config = dict(
    head_dim=32,
    tie_embeddings=False,
    grad_clip=1.0,
    schedule='wsd',
)
Each number is 128 + 32 x the weight over the matrix's rms, rounded and kept within 0 to 255. Layers, rows and columns count from 0. Numbers have three digits each.

# layer 8 MLP down (transposed), 384x96, rms 0.126, rows 224-296, columns 0-95
099124108106143088146095119165098103171083166093134116098127103114163117163133112115139152153151109090095164118093143097130128144100122137118157095131158178150139093086173126161111135168149148120127106140150154114131112108145124133127146079122145172177122091098127103170148149122089148116
132097112147168115127091108113113151179139105097150125098125129125200101118151108104161115052091093114088149108183115172180143115174111114185099120101152211100142130087169076105138133103184106086167179091117147115170098170157149110140154144116106121127109145122143116097087114089137144106
094119109176172105142176145139101117109102181148106082106035080146134170142133143146121087121094165134077139109120091124098088128145128126149116105213156107132103142207145070088162124187122119064136126143101065141146200154119150107123131168122160111114094138146124107175144149166105136147
128107185096133116084136127134147107210118148060112126140125120105153135133069136086124095180157142106117105168138110145112156193101188124133189126147134132142168096083118146120103099145133073162114150135138118123138144112144135124143135089113149144090149135137091150147147106087126149110
086107157120110137148098142158197149128121053146080113092116210105118151134129131140096141115112120123164137118133085160158128155143167085121099151150137114120085129144132095103088168120109138152150110089157141090099115088145099152100086128130141107124122114131152145181150125191145187117
135112141139105119122122095103148150142107120112111155108169146124128105119137145143095083138138106130154126164159109072112069167190220106160084084135122078159169143150117142138163124111136137099184116142098075126169133127130120106162160095134111111144120107119122113132156082149120134123
121144172132104141152114133105122108087133114080097089128094133113138181130170186098148078141140104130099134080135157153174156101122182120189179126121111118140119163176091134136138106144155095102065161163084109177147144118075169126139151111139089152047088129122162164101146067081153154129
080136162132134167120077048118090194151178126117139101187159089138117155124152115096107130123091157106118123077159127196192139145090109116101113090094149123148082127143156180143159116117113129142122088098090151074142135154131170172118118138094101120148177169140099052140082181134110121149
114128131133114093130162144123124118114148168121115111107104115143134137131090069112110237155185188085098117148124175119210131187087070131151136115110125156171127104118172130135108086088131156127141135168147169086063123140136113133142096122127158150149110152132155120068105119141153085082
167147097081107114147129139096131145088130135135141116125163146170141176133140151050147162126089125126171124192111123122069119135127149155093141120089106133169146136108079071154096164100114101078146177146125156111118117162105083133155121131145090109098171179111160132115141162128166114069
163136121103141140127132132154154146165115129128094133164139129147103091125123118195070114122099092073149144111197073094122088140126065145076109137116091163122130124113094112199105177124115147150132125167135144122149134115125106142112144199056124128162119142130144118136103097245094100173
134133123107127130117117143154162129147144198151100153145153121170159114150081129155135187104121087106130093150180161092171105162110102079186137079160138116122112134086091152106110145147082082129143108138113107126108122118129146123129148111114126091091157129113140131165121087188089141109
132156103081094109149102140110155143149141174142116133118125140118096134118109107098144145087083130118151090114157078109112054142133075106158158127192125073140124086171119133161165168147125142179161180067070088125188180095142116095072132107130145146111136129106165122152151123143125149177
123073093131163183074120068151065167189156082182185136090140125137146161167062140148115144167162166178099133188137143096127147146155133170097095075137054100156084110102161075137139084105095168113087145147142133087121131116131117137147062158130108147143118142117114144104162154105141127146
190137133086234158145170127173086151139053118145089104130089069081146097157198176161134087186155189170110092084186096120161191089096031122109124124125111119086158147065138104183147029105217108110160119122094180113037171196104144178081131030120229111122153039073095155197205159098067149148
137119121110153146159152141146122067150111158176150131109182147086116114145076191100145123132151100119118077149195145137138140142070106138103079108134088116102092193138118101130139153185150132117171097127108138158093159103107111145162069109085165139103150163075102141117073118227149127120
074149202132120165145163113075078062119164173094106145154104191109118095121124150179196107090138083104148106108124111142123146149190094102107106141158138131110103083170067148118112123131158136145155130145128096196156117118143104097133139128173114109086135133157147138145160108026126096189
122114140113170112127149081132122134102121169083165164130115111111157101086134137137169125168148119174123104085131116126080129172100153126156137088126078140135144133090137142174069108167138119140169140116141159075197091157131095150120131123103121137157127131159121128140110130136072087155
155127111160139113157154127130184138135102128132098140100139122088144074128098103085140123107152162122202103146105130141154141109118128122132082141173120051164135128142105131150094122098123164090090153113100068102170091084086190198134121104193136140146107149105108133109127124158136117152
083120143170097126077116136140199091166142084116081176131136140107101152108084141157151159114122140118139115081133095127078154171134049110154140160115140134118153103122129122121093110135137085130171099104128105179117107132127150115206116135138110176128151137133152120133114144148099128210
123099117149120140155156092061165076154167110165141084117140101147118103065140105142130138154122083121097152103174115131068210082171057077105155128115128106104115150104109178147163108144098108150163147147164109178078104159144113099176157101164127088105081159076137200255206181093093077165
170121142159131125090155174096097104131114119101107118137174118068153136205117090060102146112190162181135118155081139099136155101142134147101140134096155182131200157129126092105135129105103142107132143087121063094179100110145127169117147126106100137111109103147156075068122129130152151135
125151109119169129079109125134136093202092173137082137132126136144122066103117107119139117153151128099122158145116138118104162137070098127095069158106169134105099079109141142160117168162134136104116143127101106068112170093140150142129117131158123119158160131160125144114137123164118142158
108131098115168168108116205138080141114190118143154138113122134133150184147103102123131114113172084116103162169113131113126077142111111150121099158151100119119065120116116189223089104143172130108148141099060141092131100139133099168115088098111134120224147125127089177155053146077189151091
136126159130128194104176112073131121169115134093121186175153102100149123116144133142173153144164124107148143088132105110157080125098110159079123109144154100130130096107144137111089110103108120170141127143145112047138150122117175168108119122091101133162121139114111156081141089142111166112
097110106117106135116149119119174157116208123133108113064126094163130172135136100104108086064123084153122116114148125103159073124154103115154111137127135189137232144151155137124123160138149129074136129143113061126172070138134106154218085122109122186111107145141101153161097141130157146095
126107118146106209157097160092084162107158161110106150128078125160129080121151107155138111112173125108199113174181100123124174151173000091169114127148169113112091164131092102018175060174120063134118138101118101085162191146073123136154163122108114148071095137119174168137129073207113165171
107074118124147123115094120170132147161134155151160156123132133145089160111125154154141125175142133070145116142185158107123138096082101179092142110145111125135154143127161141103086136083114149113120103137192169133116098152074109197098116140145147137100088105117162100192140096126102110074
069187183116136090104151093149115106092152134136124163124092113090107130165139115160089098106190098145144120150106118154103124150163052090182121145067152088156141113146150100168164137090133197156179125154141115141151133165112108065100131136140130134126125110152143066147111151119155114094
132100183136097147132175120157098100131150160071116123148188173121186109150137132114118106131114141087100153136199137086129116118105193109130137081115118128132132123091119116104139125150145106112104141187063132138097091097151107124176163127135092122105107140140120130149143121024206151147
174181107094089110141134167158105162088113135177093138157100179164065175107089107130141165087116146155156131096091096081153164123176087147104111095109175158085132145159072143152097094154135146117106106190096134120146091030049149121134084213154140189136139135143139127088105107124160124135
162080055119163141167130168094142102167189109124092121155097126109148165157071142108174059130105144141122108165120160188105079123090195167096145135213145117132118150107102129100161151132149147128149121122087123042144094089105114148168134092104123156160137097104105119073161067120186176150
108125140148154102130145111169112132090186022091174130116220134073157104121156136135162109151114114098146043100113129100154092142112106190124133137125103128170048082170135192124182119020115149109158114161129089117100183130074110198139191078089160181124080131106118096135121155161148195112
131141149161106124155092064102143057130132075097114109071139112192126146128129129145094157148165138097112127111148113209086116101144185141107146076136102155110166108158185113163151178114108106144206159131163156078082140105113166151135135117117138152145195116058102084164144180090092168116
098153128162094119100119133099140134130104095157100123110138123095109129087075223166113130119153138127134152087133155076125153114182255076109102131077171151147119171141107124090165114117103017105134150169133101154166100181126122105140160161137127123100061107108202179180133200000140074156
090138135125095124078145129123159147080133166119122140091089109129142097137148067127137153140133122127158120151138121125102132131128126135136141096091132136127115143130139106134154105145050201181132106109085132030130182164112161142105130129148095121147074175122160149058150090213180176124
152096161107132134089142100081165116087076173093114140174100140148096154093095108114121171146117115087139139127119108131124141167177092140141106140138123124140125122129105124103120168097119095113129100126137161059127145139083149108094112190156132160108162146125125125090131100194115195187
105199155104060111162191125095112115120123145107133146121088137094145134152116178111183211157131095125116145138083153144136128159133100076087135120100123127147117115151078106146165139094174073122104123122103118131145149131101154118142110069109166152167096090084144099177148134087143164147
149158158120166165103140165143071112119110139126119149093116126131135165147158129138118106150096122133155141060151153141133094135143116099161142120101128115154095133150118139126087154136106118140075116139092122168101141064156100118157163140155131101129154178149136106149144158116094102115
097110103115193060044140171139143092119118196173033117151089142129165119122203065097123175112145103126125098124115138155126151094159112111125118160134076088146119041163086122204105142110178143139152099106159062161116233136168098153143151101176113134093165149149094151150132140180120128138
101147033096197121103085175064106162142118160130127146121056131199096069119210161072106125151116112117151130148132086144157179161143086098095155100066119091141137146119086109103101129111136114139144154158128133185159146136101138114201161107144156141104123169105062110179189183083138168082
136141154122170113104153055115111119102199212114159149125112123096144133082114154152152079116109067117177114137151117135124126157158081069144127148126133146084063098135114139100153084137139160146154080143132127169183135175160125113153162161135121090117125127128110149192154124006134081118
105108124159109052143089100138179138164150086118122168109126141162155133111123133127136127127125112114082166106121156143128097123142095137100139084113137114144140086090162129182094121121179173142118145132119153184175052147190114114137077148108131178155130174186093104158113126065110145107
181113071132128086066139129136143105091120106159143197048087071132168104112137151166129139135140184078167139163094118111143180134141090092131145116082139118103130174086148238131084206139108129121165111142123149105113118089067104162156129091082130122188134120140113182143121124119160151053
144102168114145056111116144160166168150144137142136156118114086143149133136158072128113133068139126146167122109157068116117102197125214085069115192160132115178185122137146090171098156146117132137166096100083085119172073145097111139145107111103122106156116089147140145094139076161129086117
155108145109148147078144138146133108110089097145157094173142163119123121138123087133102130113125163104111150131163106147156146169170105138150150140155092175187144174109126090080117128122138072076086110127120115142172134110127110143150096162095065116173143115117163150097084123157104146115
158097170149136084121185127049157075097155110124132123106161132166146187114051164130144133106115129125142146138149108072139154108083140155093156132119106120142089159181072149111136171131188072128112122106091092120133139136159170151065184136114126133126087125153149133128150154092116109099
169119123115134127109156128127138083092136138089098071148110197158140121134112137116159175168070123109126082127096116117129128089144131097091128103173180110153157127073127093124118171122098142136121213143172111140201121133078135114107143134126069164058113166141144198195108106123153116097
118097141147163255255101165157073129113080079255133122157120080145037079077140141132104046132137140165079104130135115077126166086152032218222109131108060111106140115100169159111131148111151091105168067158178162162056083092172126135123123180100114147140158082066141115187196108217099116125
145148094135127112110085113098143122142173109140141135120176142101116169145110117134101080102128138115118132145071158144131097143109120067088194133152122116128134130142152115168098157152137183136091111115121107096148105145106192173104143117175095154151131141172111084126074146143133145090
215165131144040089148113133143159095185097085085131125153051118145091075080193171078062083148069098138101178111116096166081149111131138134174127090123150219118157118146113161146143134180183077133178072121125151123108063130107125095093162076103187145109156162142129126151196104140133172151
128146083165113175158123148118097146160164134173154116114124153168126175115121159118141079150140087118125182106123103149154135083133213145095089134120166097091167109142097103160095133170124161105119058121150154050154159144074131151165129141151138084151104100091124102095107161139140085111
102115085132157146110099148109078140110137155140130161068084163140139105115152120115127147115150093179165107189147099116086130182137098126128145155147112143107110175154157093145182123138149139156099135144112122175133181085091120068178122119124099121126154127111099116075106117133161166156
098125180164159105091110056157177172094172072114153099143132123136061133159165086150118167120159110182131136122106110114173101091069152146120166113132166211147124178075212128155163142081135108116093100101087117094132104150079113122105074122143083165161123052111110077163116149185118177187
105153119157060122191106161161195169101117123131090130140119155138107150171158107111122106116108130148120138110135120129066148127085174162119105099143144138117127100106097119142162128067143107091154105166118113183108125162112139100097134126168169106121130126135152049201121085188099170141
120143092146102121082128084152178118117095152144095161125147078170136157075126136138122134089155108054145122089145103107158115191133101182117170099154126090168043131163197171152144118119155109145159138109143099129108113140160090101160133045099129176144121072118104099204144119097096120175
135165095119093084119199144140146147139119092108101124103138136114150077146088133117130137128077088098120130107144151104107140121132120157161151106055143151130162153143144123117120097181099102134129130154130123142157184181105095064057164157149104118172106156095155138180149192204096100098
117091119121170123119071086121151135112134100184160136182155087087047113078100139161168103048129129141172091054198089128193092102097088108078118132153136161131090100150185128106165139164132141140115109147147129127185181152121128154115158056077112142105132120185086150176134116255156160088
126110092159110143135146131121150170115111113092146138149162140140100142140144155093176126120101092133123091170138123164089137141145112204109089153172108140166109181161115090117130083135118146110112137080094143142127116108134122111132113169215114143169050106140129105050122129115118143153
107135073111164060102199143102163127173157156167152166136111190159205107090091087100153125107149146116127086123127142134129134097156177124117097136108148130109114141132100159130148100131133166147101098140153116079169136128116148095149076141123086151157055090195146116097174127000176064129
048067126200088103111121173123069130148169136077097138154167065094102123126117133106133176163145090116144149134140118075168166076119150139087102165131085155137172096105093151126136109090153186110121142179147122121198109132130105158123127144095119148182102148142148113124186159055138113102
093094089111110127085126099177136178106086130162126187143109122164091056099156084059124201171103150103132141104110133145191140112125107155112117135120146079099071175137118096153156195074127130138166140135178157162169152124092166136117188126105174118147138166116132102130064166021145130141
177161124137063073115155180113070217133176116107168157139137190117147171118074131158071175118116144118118200113115162161103101076166119086130133167166089111115154107086108090158144120124091083149149117139149134115144018102144111128135081161173135121120105123124209127152108083040179104183
133160144074189076087095155077141095137169120144192150100142114198083108141119144173073167114076140174105111137176128125099094183167190160113159147184151181099063140151128157100138125095152081077115122115105102175119123171169155145179095155082156061104057144119117135160132104133113122111
129075111186062171098069154178122129145151082086110137147144163116115192151085132120090140136127128155102160107094107049173157093123253169111157181144149145121134119118134080117051096146124114120137152099124162185131104134128115151111100137156144159166119094117114088166129127008125160146
130103141167140164120107076142132184113125129193115160125117097164129135092194135091126156141097156156120178112031082088127167127111124164136138126122096117121155173065175140067154097119088175141132126123169177123150152120095072140082162189116091119119159117145127139122084112143130009105
155167096081116124118137196126154111127113154162104067101082140129120146150138129091130162167158147143130096108065097165083118125156113092143179156054147109131104157173115067077106143206093078118124176153148093183098102125158125133133164112133101058074117176103181202151110098188129165179
071136127140123104137121137063143123126155159138152129128161125179140121107099145132176154138141161053124057072160157120153160147128062134117133160077121107112127144103114084081102166128124154120157103125124111203106144140149155140142130108171109124173112110166118170184093137138121139097
115167135126057152099084101215141087139193208162143070211091096147135190045089154089192094073089054205130097179130153134113209152122076170122091121130205188132041103122060154128117125093177167088110145183153107216208107141172149114130123137180108041150135084124081130237126119000108086061
092085131125130126143112133168156154150182154165163145155117078093148148131147114096064124125071142169080104116112119103138122133121143067145116095134117152114101149188116104152132156163074138199164132155161112092142096137098207100110086104109098165103169107140133075135112132149137135136
130071121170107109082186150130120144113068159141125139073201073131103109121104128176110121114203126142109104145084134120113154171195168086103134211146128071140103137143076137171141185160138131125134088156144163146099096117151097121088143139099090146104143160091149094146184092051127127138
168139168110155153128181171086143090135085132133112110107123127137166106175100093131162105119109152163132132184126126120148125154167151086117124098086161098156165131117182151129130081126074092158116077126076115116108154130096128111128078145136099106140125132111157159109158138175098138093
113162152102130142138154056136116126163110119094086112195089100156143127132136133200144113056176088120114109151143146152137161169117126164117088100144105107084156127158075166097126155070129191154149169117144058118153193098109158141149126109143139120096121108131066102090183150086148174069
# layer 8 MLP up, 384x96, rms 0.145, rows 225-296, columns 0-95
109104103174133169141105130192130085157029065138139093157138127121131148112090125166106127218095184142139159116144122125137132141138127136075197184121148097137196161151063119139134122138089124106122062142109127148121109121108118095123112095158161141111098092132082166165133135112113122159
168126095143102141100085160142146117163101107122112140148116122160075137103089111169094091111075184091173172074135110066197183137168106103171162115114158124146177185146116123167144117106125081094148131116116125120112088136129164137069157172113122182166125101168154126131155107133081186102
083132096116151175180133131089083135071135129162121074145187166146084160127123093114160098109143125116079232168139156160076126097195111128112104147156112142135136127097130133140151106131126147097131150179148100124087073103146152100104163084127150146150161120068145145112151080203113176169
162122123156088109171119119149175147148147115146103188078149155149106101093150128133134120132094157124127176119102121118100126117114139203135131139077109148136091141180166119112123170109104095125097181169146177078113086205113122150143101172112131161104109107115103169132149064126131126138
136153109115125128098097178111094092123159158131073126131126078135117107160122156126115102095161125122103109106098124135145158109073166113101177206113107186106149161100161101105193133106077134113116149120164190185133063158108140118100141146143144124070130107139110129090105092139139094103
159105112105086111118131150103152155116150155129054115132155115119072168125049124110138188137119100117151082112097093073142110157125097093060154172152167120127137185120097133095123123141190092126139161149140165156099160155117124089088137118147138166088154056123208135173186093123121142149
112110137115122128125132145129125064135081060125136077146117164097078063142019175132088127128107172125165180108101092124165137123141148167083151144136116134136105148184098142104145139185153097149153161120077134185132110139174067159126133106100139187152187110149185120139175132127135113048
192119097099081157122102122109115110124098139114045133156199132127145117128157125166117089158147159108068121116107105082128116140104101100093131171184072131094182166123146122187101129181135069098120178148135110118137152154157124165104212111130137121136154096098161140105104155182116126116
099104137164176135127119128129108041156126051112153077126137133098088125158136148165108083147120127109136123120154074173122126108177112154129126102134125114098104077156112184168168083135138122124135105148177137118097153177067160101125172136145190171127125101117116110133148153132141123154
138188132107091150110109209157129121055105143118176136172153146149100185128120161097180090127172103146150140098119124109128114122158127155121096169139112143108133149076162076144157155188148107042185086102071125158132097091150151094138109093146171168111176129152113143106150201110131118113
196166161157171124140125107167079094154162092134141093148145093108112075106190093122081111113145073151102134081102120118084123081154119166146105145108088139099101126139128138069160134142142170140118141212160128174158125096101142195143125121174136118183124117132151115131108107128142127166
090150153137187132138109156173154101089151105156144092160114067138146143134138178099137116129136105142047151115111153120134132044122165129151097139055193156103093204063166115092088110175121138134120165189143184141104062119162166110152121118112124125149140120153131128084136142137127116152
135137082180133110169092153075163107101133101147144085137162151096080142100082126132086094122110163117038080129146087110108101153164123137133159212085090076125184102134108100149128172111152145171197127112176103195135137120127091120058162141171168129049143107132128156136163103129088107166
134188169214116152165140154139084133161082119167159061061150093125113144109122142130147141161125164113122105091110111115068111095091098097159154110106095115126154107078107164179167054179133067109122128143089144110091103156149143146111125096104164153113115109105102187161146160161125098146
122139081086122115107100114123072094169134049163143112136182078153109180164134128151131150145087094108095071134110098062160134128183125119186130116172156093121144132143133104211127061153143081063150122157132132166126110175137114115133111132126176147117107138137154134137115161142178159182
135134130089109151135132100094063080137144159109047118142121116145078134160111136094129138121159124129158144112136115080079140136209075130080129196132163193118104120173099136142122065108160161095115123128173092169099141075152090143147182119135115185075134095157126126138207143127148149139
102140081119078157100101174170096080140108119155135102135163153167120140132103165082140090078145153101102127130117122135170121119160148130052156151190169165114109141136087115143139160114132146145126148121111163245105086139118141122105113108146127130130150118086084125114141130133172149129
170159186109134146119152199090152070099094140155139148144105103131150111063157170113143050124114123170086109111155108153099163115156116142119170106108164099126124167118161104098129133157119099081105137141182136141122119072138129199145164140101137119094118144141089195113102141157116116123
122140099103138151130071182108137171061144098178142094112181087186124196147112112099099124114132088090069100139137143122142096090134139113090136146133171072106080172136118172097156114160104133134102115161126174135159152161229089126095096125149157157160167112124112104105168096137153137135
096121158113150233159111140107046104160130163155103124112095047112123160108083142060144109126095083091132124115101093099041198126171114107089111140127148131098118195153088211131146122137138106157147132178138094171094095113129067132146178096114125167071126086173138128112144198141179143121
085116117186126105131117102166113120126188095150168163095116145131080096089097197109078131143192159164158180079106121100066164098156094146130201138087167212166101119154164121101182150125097112116127141117114182144127100042130103179168086109166166143122091129154107104149114107126118094143
139147112147125141156114122156121151088114118192094087098148113102120129143095114138148144171105146123140156140119079115195076147108094124126131059118137106149117100127071139056151133100119115152094133142141171130121104159155121160125143149118133170088098131115151085138081171149145121162
123127103125077178114077132177127084046098101156105077061109112096121175143130127232090129122107183159115088119135130167182111081161111151140182113117089169146189102123070126189135078164111148150148101128161127156114116225184100160118159079118135120098116127060098121118122130109103124122
128177119183137173140058141134164132111084082159132129143123080194114137164118079109128116134166101104072051095085126124114181147130136085136133180128163128130142127153141090132118079134166129107100096129113120143159104114176096175102121121137128145086156146157139127152089167134130139144
087136072173154133116143180092125104149101127165126141124116094186128141134113174155074156134060112140157137124193064080145190150078073083104183117112137131089157105172115132112150087149120128108157125114156124101102149063186093127083164150131159132139157134160138061139203120133124181178
202130109160098217186107095144109102156080074134162130069143153080139156108089131102166130169064159174146104090043122084159143136119103048148151151111112144136191112117092093054157104116132114106152132105179133124116071161143141132156144152130123157134178122145183146180191111144151137126
151066133159128127120119172124157139121126081119151112072143092111105151118124102177149090145091099094137092129132112115184163139161115110108217107052138123129161116064110132167121099139157112160118169082118119105144098202186088147118152099126158128130079101087182131144158121152132123141
169158080158136102189143163092156128125125145157128109124126118072135080167113157168137130138106102143146111133083075080143123148168113197144202115139035099129162160109064169138099102138144139138141105138145168133099122165165082110092068153084120132162127121117170142135100131175106160168
147141127124137111107111151095133091076154107136083067132116079105098094077147183155092172108124144133168147097045146125177132104155116110096140190109134134166111137148152106108129130128135154139087127139130169162116135203095087155136133102154133160117164121089164187186117090130078143157
075170113122147200138131158158109096093081088193120163111182092074133102086095147176131070144076116130132102120128112108147141118164111120146148090061119098145086111171118119181181143155126079113075128192155186094119103101123087150132163128157132142154159114186119130188165161165103125131
144157167119124125108118165193160096119110110148073137119168127120128143098146085143060144124079114161125094108097098051081135140118127141088144161067152159154105110112184144163145099111096069157148116162167180144122116174176137188162122078139127119142168107113129129200131125092051120106
094134108175134119077163121164107111127092046162136086143152125073082098120145144125118135191102184149133114145153111111151106125180155119155129082151161137125088160155149147088131076130135119080159138222138133121084122112165122111124172112070181177126152112061160116143202087133120087070
149116139131107115129060152152129124094031092128118179093150107169093148122164128112112139205173124130093074092136128092107189126111155172100165130127098173119168109121140143144150137177113138097112152151171206119095094158159172161110102144140124134104182096054110120101147136117127140140
139165080157068155159120161111116074064125123153107159145188104085061150154165109162209099209127199152095137115157115152095158096140150120088154141100107195138179173052122099066086070162081085135122171131083155157152143119172137126152166068087171079116140117056146182100159139116082133119
135125097175194130072128102103125127168153114124111136147119126145127079092128101125137116123145148107168177024144130096143161120154083180108135152130093139091160116179118119187131080135140111121117135139178131114149164167137146174116153096049110131085175095125103143149139139141112047111
116132139120166138121159123147113143100105099117138113113106118183136073107154176128128082161135149154124101132110121156097092113086132122127102062092125108133098185126079141092178129175053150109140200123187202127128115103163144120102129132143141131120170125156080150159124138160114076175
201122142131175180163168079136157090117149154151116110116103143103041154089135113104137157165171112100179160071033124104162113078172118100156144137065124073109116124163131140070153133134141083112085116139141140145135093132176124159181114159112121137179178140105112126128121177121102098156
211065142151133106168132141118139097175124154130065154128151125115125138142137144082158153160132122133138066171116122094086151091133105098079112109100138146095209137088129144094125123143159183134152164135108099110130096179154128135077101154108133167120174101132141099132144113097119119165
064095172097142125220122143139133120058154151188094131113155095067102065127068131153169133155105124106118110166127088054118083124224072182091184168143120075138163165130164193125143155107121092104129119071148172113122146174192166150111140128184168101100129098123161106142117058134097140088
194161173093157154124133151133119136078111136155142085126163144110115108108097204167119122152086153150124145106077078094055110095139077160087188143150095151097141086117138131126087143162068087129112118084128132147104095108151159127133171160051135179179136069143081147134147111224168165071
086127165114125120141125099121138066139155126127063141166115080107098083125085109124158158143179146114104132120140166106087162122169108175086140153141131217109081154147174131153219129109098152060110137183140090162131112164141091137113133121162121149149157097084091166099147180106068084142
129148101117123193110125132161133111121126150140087097156192169131123054076058174152116108124087117131107157134102133126156123135138076181072181170145117116091109156141112122160087152108182087154148124083113111139153115127194148143090176120132133159107144089125139099133142149152113037122
059174129136185165117082176143117094113143085142160115092119141142107128122175141081148112133131129136117103146111101133090123003112109187109197129122138119124081052073158117157160124150081161119123168110120141114126079092146123133196103184142140158134153093137095147109169100182163133110
150139111159113110074141100170137061131116106147096128096141102132145099157091182099143120151125160156101093098013108082108116114130138144139185166070073128118169118076143119130165089127096153070096101178146198118153118157170075188150132175133173130138167161112115131143122095169118134159
101107108111184167111118170179137091148099136124164168125120128165119077097115135109126120146136170110126089145148146052181107093061114097138117123143089147116146125075116136130154117160126133137170158163108168126161110164147119187117107124077135141166191119162110116120118148164126101167
103212149094130110133120063205122072178123143129116173136090148088138125163216139117163105142170114167165132107087089132092082092140152114088148121164155212125148110072140135128090086159117157113106175152130143131122075112128094119148091128102138117121164096097119099226155151121125109137
108146144199157175152093158133178168126092104151181137091149112094094126166139166111123071090230143136127150141101112133115123087097108122076158117127112106138132117144114153096140117104157099148138109111100118139090123131125091104181111138149191108189112129067066138107170114148126183138
144075156091111126206095112161150131127131123143166131117107129160111128082128183117151106138146125157158122126139110073099168094121103162173186111174098137077127144157076178125125145128107114123120107132168139107060106085134168150139120135117128184089118099109128124138103167160151138158
088095137137115170165119175131141145193121115195111139153123094141101123104182120140080070120118122146095107103080057111123134052169152182188149093143107118127091140142095168119142076102139107028192135161172180135124106078098125082091108132100102128088143163146132187163131148149107140123
150115130152188127161111191197173155163164133139092140167076101120092075110159134120104143139188143164100106095123076114121159059192036086159105076097131154122156108102099161146149137138164176039117117127095185137112076126085131168104125141104169141132158125098099141169102111140128095124
128155118074143146131129152118112101145146182173092118121114144097074145096153183069111111081098166142085154129112151074107119121153145116113160146126120094117072128173098132070148156158202126098111091160124184131161156139112152159154157131151139172098091112076140120150126107147127035139
110117084150145127082109162119160153157079137121087126101106128136131107117185179139148049122111182135153134077104137118153146108106107158157130081065139161076054130093110159144148110120106113122092154189167186137131144133178121115128091129123118135128157132114109127071130144167160094162
105098093056161111144066123112176153111092148137140138106049121172102137083133158096106119181169162120083079130088142111104083072141150126169095147141171152064097192143144171096166174160111124112081100131200165113099079085143139193146063144168122176148169106066109128112099088163120144175
100124116168098145136112136102112144108112105157174103108132127130164119076135189172162115120118107111119153137118176120141149099074134163122153200122080153106199123109096127113172081152145135145176105113162134173146131074156093204152127154083135130135140152099060072140120109163116028145
089160132096152129172083149101130130115125081166118136122103140143116103067103117070145101175184112231067102178133143122068169061089100160143100074132156094095171118156159113169172100124161155102114163138178119127119080078122153170169078144066145138085106138122104128148127101182141091108
122172148159106133156051124134130111132105145133164161090094135186115170163115147137147084125156110146109098133123087152151082093147130114104146163125140079156094121119135159152151125119175140125098112121087110108041090085148121147199089119117163137158151139127083144090172092155145182128
178100109096107114115106090168104170117107140174109173157130145100124083114161177105113069121128150151186154038069088116154111109095143088128206191110098111132137161043202133114107098145099089143116156132131165117094076137170131110194195118129148096150144091123115120157162122180103172133
123206068087126076129114163129133172167081123140139170116122147135099153116119137185128071175145103101142166087104123106090147077107162169134084134102127170077103149121177082129128107121106121100095191100111205108137079109156140137165130129103178133081140154141111155091174149150131134147
171129180128128197117116118142086113101155114111069094186175062106088141095130126199167127110087176142117159104112128140091109096101129110128140120116087188137123133083187123123146165172121138043152146135091146116111162157118137146106167113124145098114120151023171118156124171111092110120
157196111127155098158118172101158106119083086175096114114183094124072141160147151146155035168078182153084120083089129138136076126128129162073160176167126146153126193118128077115114097107115092140192129070147179155133106166135120130167144110107158074097132062103180198177112129121087116106
200207150135151173124145127127055110131110168172114122128147065128119126106111137101112108178078114120073120087161035114102119126144113170073134159139044182099113198133098120191089156113110063145150106103162092116138183129133069165087152100106125169137173116161159122150130142195135129159
194145151142091127145087143162147152167104155125099165094194138138143160147088156134074129197112132132123136080106054020150172159163125122146131171172142097058139098089101129104117106089084098110135131110177060110098124173163161098178070085105119134169158111096136122160154098129148124155
072140104157125091162106154114201108192119118170126115124142172082079183166151109130120032158113137086191163084108089086195088121192078074151149129098123125139137093151142099138127092139166067071106110160172166120105088181109158138111135154088139152092115107097116159156157132115170161107
172186140106102096165087173132129136100118126116141079128116137143116158120054123123121122140113195185077156103107146132076157115129149147124150149135089101122094199164068163125121129110063116062121147128141195159089143122223139180104100126155140142093110131078088151085139150142137139081
111132161128191129193122151112103180164133194157134179109111114180104171091101216102180090114142141114110121135112101103126194117144101197084167139092137104087071135130117163123122156153176157121135106133134086130072104098103164126133119117104120164135139083092071108087125107187147074138
115135113158129142169088182137115160127107128163169182104182141162105131165189081121153095114189129167077073152153096125135134100156133149083110051123140165133109097090123125122178115132153087152130157151117116143152102148131137147153137100155136155096159085070028222104153170096113080159
154164061153100102140087112157120155131163118121148070114164129150114114175154127163160123151104191129149099132119048121147168129141086098117139140088060124158142146114156132142126146138083069095071136141170131103125129131137091135181156073123133104122137117111147127141081156150049182176
070104100175159104125045192153159067074126092184079163107177056091115097095116105165166114108199130146094151135160161117043202116096076255127132141134112189082098119196166134171140141144144154074167197255169139096134125162194078128082170085160129123121147019017066081137161155129035056123
151175109154089129114121155160041083139101082152100109111070189109136134126098147097191110163173195074154103101126115085135150107125146197146173109156143108129193136062142148104108094109223156119124160146124117126086137160120064123128163130097148106127157146109136146131136104101144133123
149114131106165180136134111132150170123121121100069102068111136091085144125094175113164029109084078148211143117106036111098135096138059125162145116143111145132060128155115143113119161156105097113134142128086121159095133146138144135149165168143163157121134109178186152094145060171122154189
108154137106162108099059116094121068148114108115174152134178121144179120079105157132066123199118165126092120111111145130066125097101148140152176127137095097069147108133181136167140034159152109113109111152167131118124164134119147138135089138065132098163095092141110098146202191153176141151
173109047166145096088077194153160137107107109096143118142178142085091121167112099144149141126136150117107117109149113088143157134110135085086158183159097123113091117122144124180109063151160059138124143177119131153129155171209109117046080104147166143155161132116134173123112125104096093143